config = dict(
    n_layer=16,
    d_model=512,
    n_head=4,
    n_kv_head=4,
    head_dim=64,
    d_mlp=1792,
    vocab_size=34959,
    activation='gelu',
    norm='layernorm',
    norm_place='pre',
    norm_eps=1e-05,
    positions='learned',
    qk_norm=False,
    attn_scale=0.125,
    bias='none',
    tie_embeddings=True,
    parallel_block=False,
    init='normal',
    init_std_qkv=0.0296,
    init_std_o=0.00741,
    init_std_up=0.0296,
    init_std_down=0.0028,
    optimizer='adamw',
    lr=0.00104,
    beta1=0.95,
    beta2=0.95,
    weight_decay=0.31,
    lr_head=0.00363,
    grad_clip=2.0,
    warmup_steps=276,
    schedule='cos',
    final_lr_fraction=0.1,
    batch_tokens=131072,
    seq_len=1024,
    doc_mask=False,
    train_tokens=790600000,
    steps=6032,
    dataset='wikipedia_en',
)
Each number is 500 + 25 x the weight over its row's rms, rounded and kept within 0 to 999. Layers, rows and columns count from 0. Numbers have three digits each. The size before them is the row's rms in percent of the matrix's.

# up: layer 12 MLP up, 1792x512, rms 0.0456, rows 10-34, columns 0-127
# down: layer 12 MLP down (transposed), 1792x512, rms 0.0383, rows 10-33, columns 0-127
up10 100:517481499522518492501494467508471528465478555476466500488505475516529525492505456457538516465490459476547530470461465464513460545498539504476457491504521471507554494547493549508497479498540528495479494500444467444527490482530514506501488518491520474487504482497499509478497483466506528504463497495520497499488482522519465464525509501489484482418505538518511464499536468451474519492489
down10 086:508493487493496507488506463506515474508539510458472529486523521505534526486523524507521500496512522517485506486505473497479504474494554483491498481530494491477529523482471516486536543519471568525506532485535485473501477523520493525513517482511484549506488508521502519528467498485506482520488523534474507551475507478489504491510485549514516508504549509528471498484489489528499479526472
up11 077:509498529507492522515485524487481478512505496515508541486516481514544469490503446525505528461520459482505499507494484474502525506503455506553518491502478533528457496477504447522517489477520484476490523525428532523533503478508519464519493516524497510469495492519487526503505529503496533483545520509526536500527506500509509488449527524483528506509479510525502505478524516484538517481498
down11 085:495505502532489492491520506527532489485494459516481476539503511455503527500525501474438464512490522493468491539491493511515505510532533482508497490519536524481494494528508500510464505539472491517496488492495527538483537535477509497511518469488508490511519496474498506524525475489521501485495540506506524495466495498476528523536494480528480489509464524507513496471522506507519516553467
up12 099:483507507552503467528521516481463533465490458500450517450518494530489486511501486513501521465506517506475452509470472512444523509463522497527504460503490469476489529488501472484472532500508506525510499502524499513460535465482535470482505530495511475478496486479515485557515504515478534530523567491473554506500487465494474515495492519494515429502474487494461505530512541484485464522491
down12 102:502519534471496503518508496538541473531503477475496525502487503508450485524490548508505487529492540487541437485513482482535521560514544509501468496526501524477486496497543506511476459493512503478490481466476509477527543495491492531500494513512487507516475509508516486513468489500490510506469516504549507534505484521462482473507522502492554487540477463494490537484501476500495506476478
up13 111:506508511516535507491511528509471529508500464501536521491504514501532527512496495487490477473484499464537524428509489525496561487471476492527516439510519487483524508530495495488507477492480541499523527522485511511510516455562502504502502461453504487501497497473492477511522519494468572515469493494499512475475484512497492493485508467540532474488477446539464491492494508511500523485522
down13 111:498510487511498529468496545469432532509513475512473509467447471508469456511502497507496522519502524482488469474496524489512489504521522526480518547519497536537475491458487454518506497525486490505534509506475550510555500523467467512481482514505479502479503483533487549514488510547476502493543511517503491522531488520488449510542493483543512486436516512488489468552513471500468483501529
up14 078:502502484446468483520514493504513495532549507501473469528455503483492497547492495556469441486503482516525491483509514529504512487465504508502486509499519486493527560503506528487475511525469476479508488495438507484532488548526479465484501488503501525532476510503441510422517506497479465521495498506505518484500501453484489469509461508466484510520499508480521532460550508477479501486493
down14 090:475529548467529507469489503498525510535469483511493492475533497483483506500491529509481514541473550517496509527495486471521535493516483510497526484483510510516512516526486506504491509555458496514512486463540506485515513515485533500478511509516504505518503521516457513529497523486520514502477486486480513487519473509479535540536467508544476502503524520486481516477506524492527507542469
up15 102:494507463502512503487510462537520472527484511507505505504444470508488491483520483538540506543515507494487513498498538524523502493498525603461496483467485494503489486504514503498494534480473487501467523501474506505509529469510455493508482513491483471485484495520534493487533507461474476506513507515516551503499486510530480528523508492500473540483503505494491457503489464475538490501528
down15 098:522490544529521501481481521497463533487522462492485480510499497520492494488509482499464495492512474469493517483520506527525454488496526486484476513489515474509512491529446519527512496488518509512457506406517517505522466518529526503491525503476458509496509511497514482512485525509493476511483477496482475483450474500531516525482509541478509461463512519494533500439529557475494532503488
up16 106:518528490438526530482483501493451553538504476512525528486497492522501481528525524503525523486476468516500515492473479514515539459483540501530512461524521505489515552505476510503490450482489474507479493516496466497482501493552467517508521494488524504472532501519514476531498493456501515504447490514499493520475524542551510522554486466461521509488472465522479558482534526518520522487474
down16 097:507498484515484470515495503514474486476495517533498496476542579495521471483463501516506486492533484544504502514515512491516482508487510489510484492505486507503483484537484482544466514507480480494525460478502534478496513488525448477479486452482494518498470499540473520565492482525484499537497529488487505494523470480505499485474468474525476501495484495498477480505472432492513520514477
up17 089:514503497526487497486511491512519528499504499489484485465453488458522481509475457480476512453518467462484487509489464461487496520523549506527513523482526525508525525562536501492492498514546501536540577494492503476468529491484527482516490496528513488527520471472496496475541527481487523506570498492479510487546487487478549557524527491508522500506573484496540522462516498490524534494484
down17 097:478474511522483498542459538525481527502503546477511477498466470495488454505492502486514494495537566522509527499526512509491482550492450494505472466496497494527538520500492521495485455510483522518516493491453505531560500487512521494484489491514495572508466500484493514521487465505498496497440514518567518481493470520514490525511485511528481471512483482469500494495478512527491522529512
up18 111:530479493482478514485546484508470505480451494478537511531468490516512536494492514552511513493483457497497498519494507507447471512493527502525511488484543460453528544485508525473500580523538515494503479503502500480528496480484478471522475501510510466477543508523506517500493471459465506495472514475479528520547536480487483480510503516506509479429473477489489520513491522448521486532542
down18 118:476501460485542469511511535506457473515475510511478424501495537517465558496528471509442499528496529491469501521523533475500508479498533481516498516522482497521486525565499485508518484520454506499488470524473511500521489473513477508543486473497525474470487507559481467467515545537485481482496488535475466525532525510516518529485506489480499529498538514496552525511501457522480434504513
up19 087:471513519522481497541472508473416505489511528483496524487454479525492511499514493515501484488503492476523516481495492491511495461498507515512501454475478503481487486530516546492541493548516470494461452501479481511452467507521464478470529502508494496481502468515481549525456528474457517505479519517473486504514517479509525513479503504505484463482464489495495472497478499464498491553532
down19 093:515479485506475517447480518522491535504493477526496482508506500472506514499535519512528494519527502469453484507517518522487529503520469489493482530473504495524513498482481501451493512503503513536519491490517534532497505536477563514501513506495528497482521558459487497478481526485505491494496519474524507502483483525493516467514483545447517486503482478499525519468513503518503470506425
up20 106:535532468457507495506526506534459503541527480504477478540498462496491485516488493481510489512476543455497478468485464493468494463477513509523438495505525516499498458524505526514511513485481511486559487556512513483525468416518496498507463490495508495492504462472538507493522545526520558499488486504528485510498506494522495588494510467468507517507498486484504509482497485496500520504516
down20 119:500514558504540507436497496501525474493513477513509504497490476455491470518508507525507479543489513496489455491547490521508551539494485505519536518447556489500491542470514469498544506462538506487503513497521528527505528514490531507497503459424530515527502493506478525546468529495488501548533506497516498482516496508499515535494498498497520482605495512456511451523513506491484518480557
up21 098:526465499465488517520500516513503526521496484489452489492507451500471451455497476488491454515505549492514509504488521494467516472513539542472552455467471460498494505527465492504501424464454484521494504507515538493468481521535511522523482494501491524534465470520517479498494530502521512511490483523532477548513511506500444514545449501532485486531524550497506526485536527508532500501493
down21 105:543519506557541507469476503473479542529485470522492485505498506470487529475520470494478481498498467498510544497500467555541473519526522520510484495498535489517522501466518500534466491520529541507486503454488491525534481536485495477485487497494486482503473500488521464504535498463489481526482534491503504461501460523509505471483497555514492527480474499512503469481466492514458511524448
up22 105:522539442499447509481511485506470499506498499498511506538465469504496483475538463495462506492527497491487511524488488498480527469489553451491484484527475513460504492491518535484491500476510490529495513494490481487526519475511501486523476508537530496466508509525519506467526526474474479486463507500495507544539491446503458514469468525489506489487485494496480509458507512483528462449490
down22 103:513523504515560484509571498495509500488511528486504491498502537468473509454487534485523483539505476474535492529531517542493450493490478481513507501494493467475554497510521504468534499472491489513498511483469464495491473488496486468530521505469481490487575523470508512509502503486482507530440514521525542502505550508488516495511542445482533530461504488511492486475501486508464553554532
up23 102:513513569470508508514469503519475511536510464506538510505499515496488507488497515506540510488488547497512509469486501503499450477499534492564518511486500434515506495563514511466527454491484491476484504510483483483507498534545463478476503481483553477487494479488484521572468477503476491487469547512457511486512520460472530510496515568497505474496509493471485490496477517484500508503483
down23 104:490477526505531514545516478533503511490530545495496506491510497482495451533457510478522482469474546491487446521487509510503533499523534539482524535488478534466502524485512451481527517465495494501556516521500514533521527509489494488495500518504463522483512476486523514492525480478519538477482511504507498492504516473491487491511542521540473545536481491510488493520519446501488507464457
up24 100:490476529524487502512500480455509513550505487490469462488475469503490494503514512491510490470512512451471540467475524557510475446508529521452511494534503477507485528493542509484488490487527518486474530532499490512536541525504533504541534500520543500517503492516510493535514484501447502501491515508511452509519496479511488501557478535494507492482507524530429534478549501445473515459504
down24 094:529490504543477470511469492520500492525514545524488520497469463502510532530519533505485516525500510498476521505494530490475502507500498434518495510484428490490500480452463488486503500511528477481471524473524542487470474526498505522481521475526471495508499495532544472526479508501537437488491465565485459545501493530537483507488542497505484499498482487500459501519502479471503521520462
up25 095:504486511511473490541454488528517470488507483474494482460466468506485495488517499512492482463469472457499487511540463519520498483523479496502484495484491483511483461548461491510517515523548569488541526496453512503477469455474515444503509478510510450510499482530557514513523532493468517467523526481485521454509513458543490490508546519481525505483510518521518472536516455475495519478480
down25 094:536512499494490521499490503477518507490518528534531452479466515515497509479536471543477475531502494508484516538519479491494501500448492500503467518499513540509469525561548532476514486514463500510514461487516447522533503501490486537473497479526497470498459464493496519480464498471481529540509466520549469506485479537511523497523448494479500493478550509494511542462467449502552464492550
up26 093:467533488503476482465525479476459520512481478457516491440479482522486476489487487476478497498512531452533489488490471456512512472504533540481509490504478506475452472547534540471531515481576498478482501526479494495524501450515497486436535481484543511504471458485530488495508488484456487527511521518480475483543522452515480496517537517518516496506479492487502517476470484526492529506529
down26 095:549481542466520530463477516463532496512505517493519493564518476511509529501497505529524486495536509540514521440515538483504490493482458481543475542494506477542564534515476483552493499494446491493487508547521504523514520540486486501525469512525500509474520530484514531515471494504531522507483478498488517509513487514484477510513495473498517519505500475480508458501499548514470525490461
up27 100:501494494476501506507507499488478536510489449490503533477508491488528507490445515476490497493512480503525466479507518529505537499490517548495500512493489526482492493488537533532506453480492478492494524498507499518559549477480503490521481488485511500478472493506487505508493481474513485527507482511485490485498478497533481507530492481499506510492519492548491521501507507501500487493528
down27 098:476490500527470482491488511475517533484474500477530504508501518500493482524473459486492497479546503485516511504516429490499465473485456488514515484487503524470531497536511481519465503512456563502498511480502504496524467496500514511485526525490476521527511544522528515501532514507459552521502529514495494488477479485476543466465515542530518471478495507495481487525506515500493479497476
up28 095:463491488513497483486490507496516522525498521477471480496515499500484498510455462473492478465471483503467520542476514527491477508524501525486506502442539478492515475552499509519511513520560494539501519510496479457515538480492504508492523537538551496524474509499486514464499533479492494493457490520450478499480502506492499493506474516525528458491509499489476502447504508471486530497555
down28 081:552502513481521536469514458505507518500549472458506486502479499500575502482509487522504542498527508505512501506515520463490484540497477508456496492541518490503489500518492507501509470509488491559511513473487489477484481489511502501491504473483476506493512474489516534523468495516511504523526523504515483497486499486485519480481534503518520527508503526511497489536497512493480491489496
up29 107:486528543523531491510482499456502517473479502497459505495506507512459439444529469475483521455518475505504511465506496554537456465501537491509485487462467510498509511559465512551492557520524508563523495508510491509515506521506517514462506466496535473460521461542468496551508523478465470508487559523550487496507477466521499466502546517519524496469468481505513498460502506466528492464468
down29 110:513471538455482495449528457480503469510508503497492487521488487495534496521508499510504527489501471533503481481512521555532423479492504509522462549497502483481500532469524519510549502486542530503436521489530494494485516496486500476510528504514536460500562487480510513533445509512537533494511490480494546567542507521483509502469441543523485561471523462498520463493487482523465488560494
up30 104:488514519513498495506528454493505545507500465490515454483525432501517471498523480460479535504487508489485503491509461510523476474477504495493518499478561533494475496498498457511471474497533463523535470525443494472506489500495534513503480509488528514520480502544490481523522496499464486514518489500506511509511518500493493511514500577487517508460550517514518521515500496510534569510516
down30 104:449475491464460498527536510465477458496516533514512487531503560522527511485524533515504478452484501485501521489531477498487474494481484499557477507543461467498533471520487532508521515488473512502525474508532513548556494472491490510486476455513482509466517453503505490531535508499551496483495506504455490542509521467526500518510502487497503539487497482506508535509500532555559504477512
up31 110:551523502482530469546487470489485470501505510490490502554516487519486500478515492500473527491471496494512528543462480467515467481466506483507514482512538496524520525475487500519474488525453525509523490502470504526528503516507491493494489515509508469483508486519527502489537517477507478475500515489486521529508465492511520498510479480489527503503508505436434505503538503519500533469491
down31 113:490492507527485486456539514537486492464494468502527494499508475512479480480457500494511485506491472519491518517512511505497522482512501525537467527490482456490481482502518533485452455490503513497551511523513460498519520532517499465490522519459542494479477482498486516518461471513518435531495512523518483525490471467466527541483507505472480524518474497528473523498467546471462535503452
up32 095:513511543411464509530479542492467511482502397497483435519496519510520469515525543538509512486491469489486510509508496514522509456510522513514517498493449464514532481499463484475512498469518507535538472532505527459499474488508493484506497533494474471506556493491489482484494484476496503487525562479513500493476495525490499539513515487497503503481495518521508489491506555477508496507514
down32 096:539540439444505470481494482515518474523491516531512523486472493498519475488453489522522503516513500508523520503491517549492515541506499461501456511504512536494527466501513522506502512488521480479523519536505478476510533486524477493526453487522506525551501513503482483476533518489532528493509511507531495507432483482508484525516515530483509484496523467515498448462484489516517489492541
up33 102:547537490507513478513507488486466489465473509478457509502464474530523501448522465497489493495492494483542469481460491502498524471495523519503462480455538496488512469537470469527500497503519540505453504516485486504484490522494542482536492543458514512499468496509501476466481507497483479522500508456535486526500487516492524510521469516529467465465545453483499497486512513486467535486533
down33 079:483523521501515482489506496500504492489545532525492498464487469513509481476523506523479496518529503533506506469493490515479478471502509500501500486504480513484508528486481494465482520508513513507504480495489521528536511510512467451506490466525522502518501513530489514479500525516522491487500495473487511511496505499513532496500493499489497482497512525482509510483504521516503508507495
up34 100:504502500513492432522535517486485535473454498496502505521501487493496523493517484523486539508511513488516487495499442548493488500485523471462473521459515533493509442491491502531482504481548522512528522500528503437524531468528534516502488478443499492471524478493500507521494503493507520494490465501494507522494511434535547538491543503521507518495522498509505542515496510488545492468486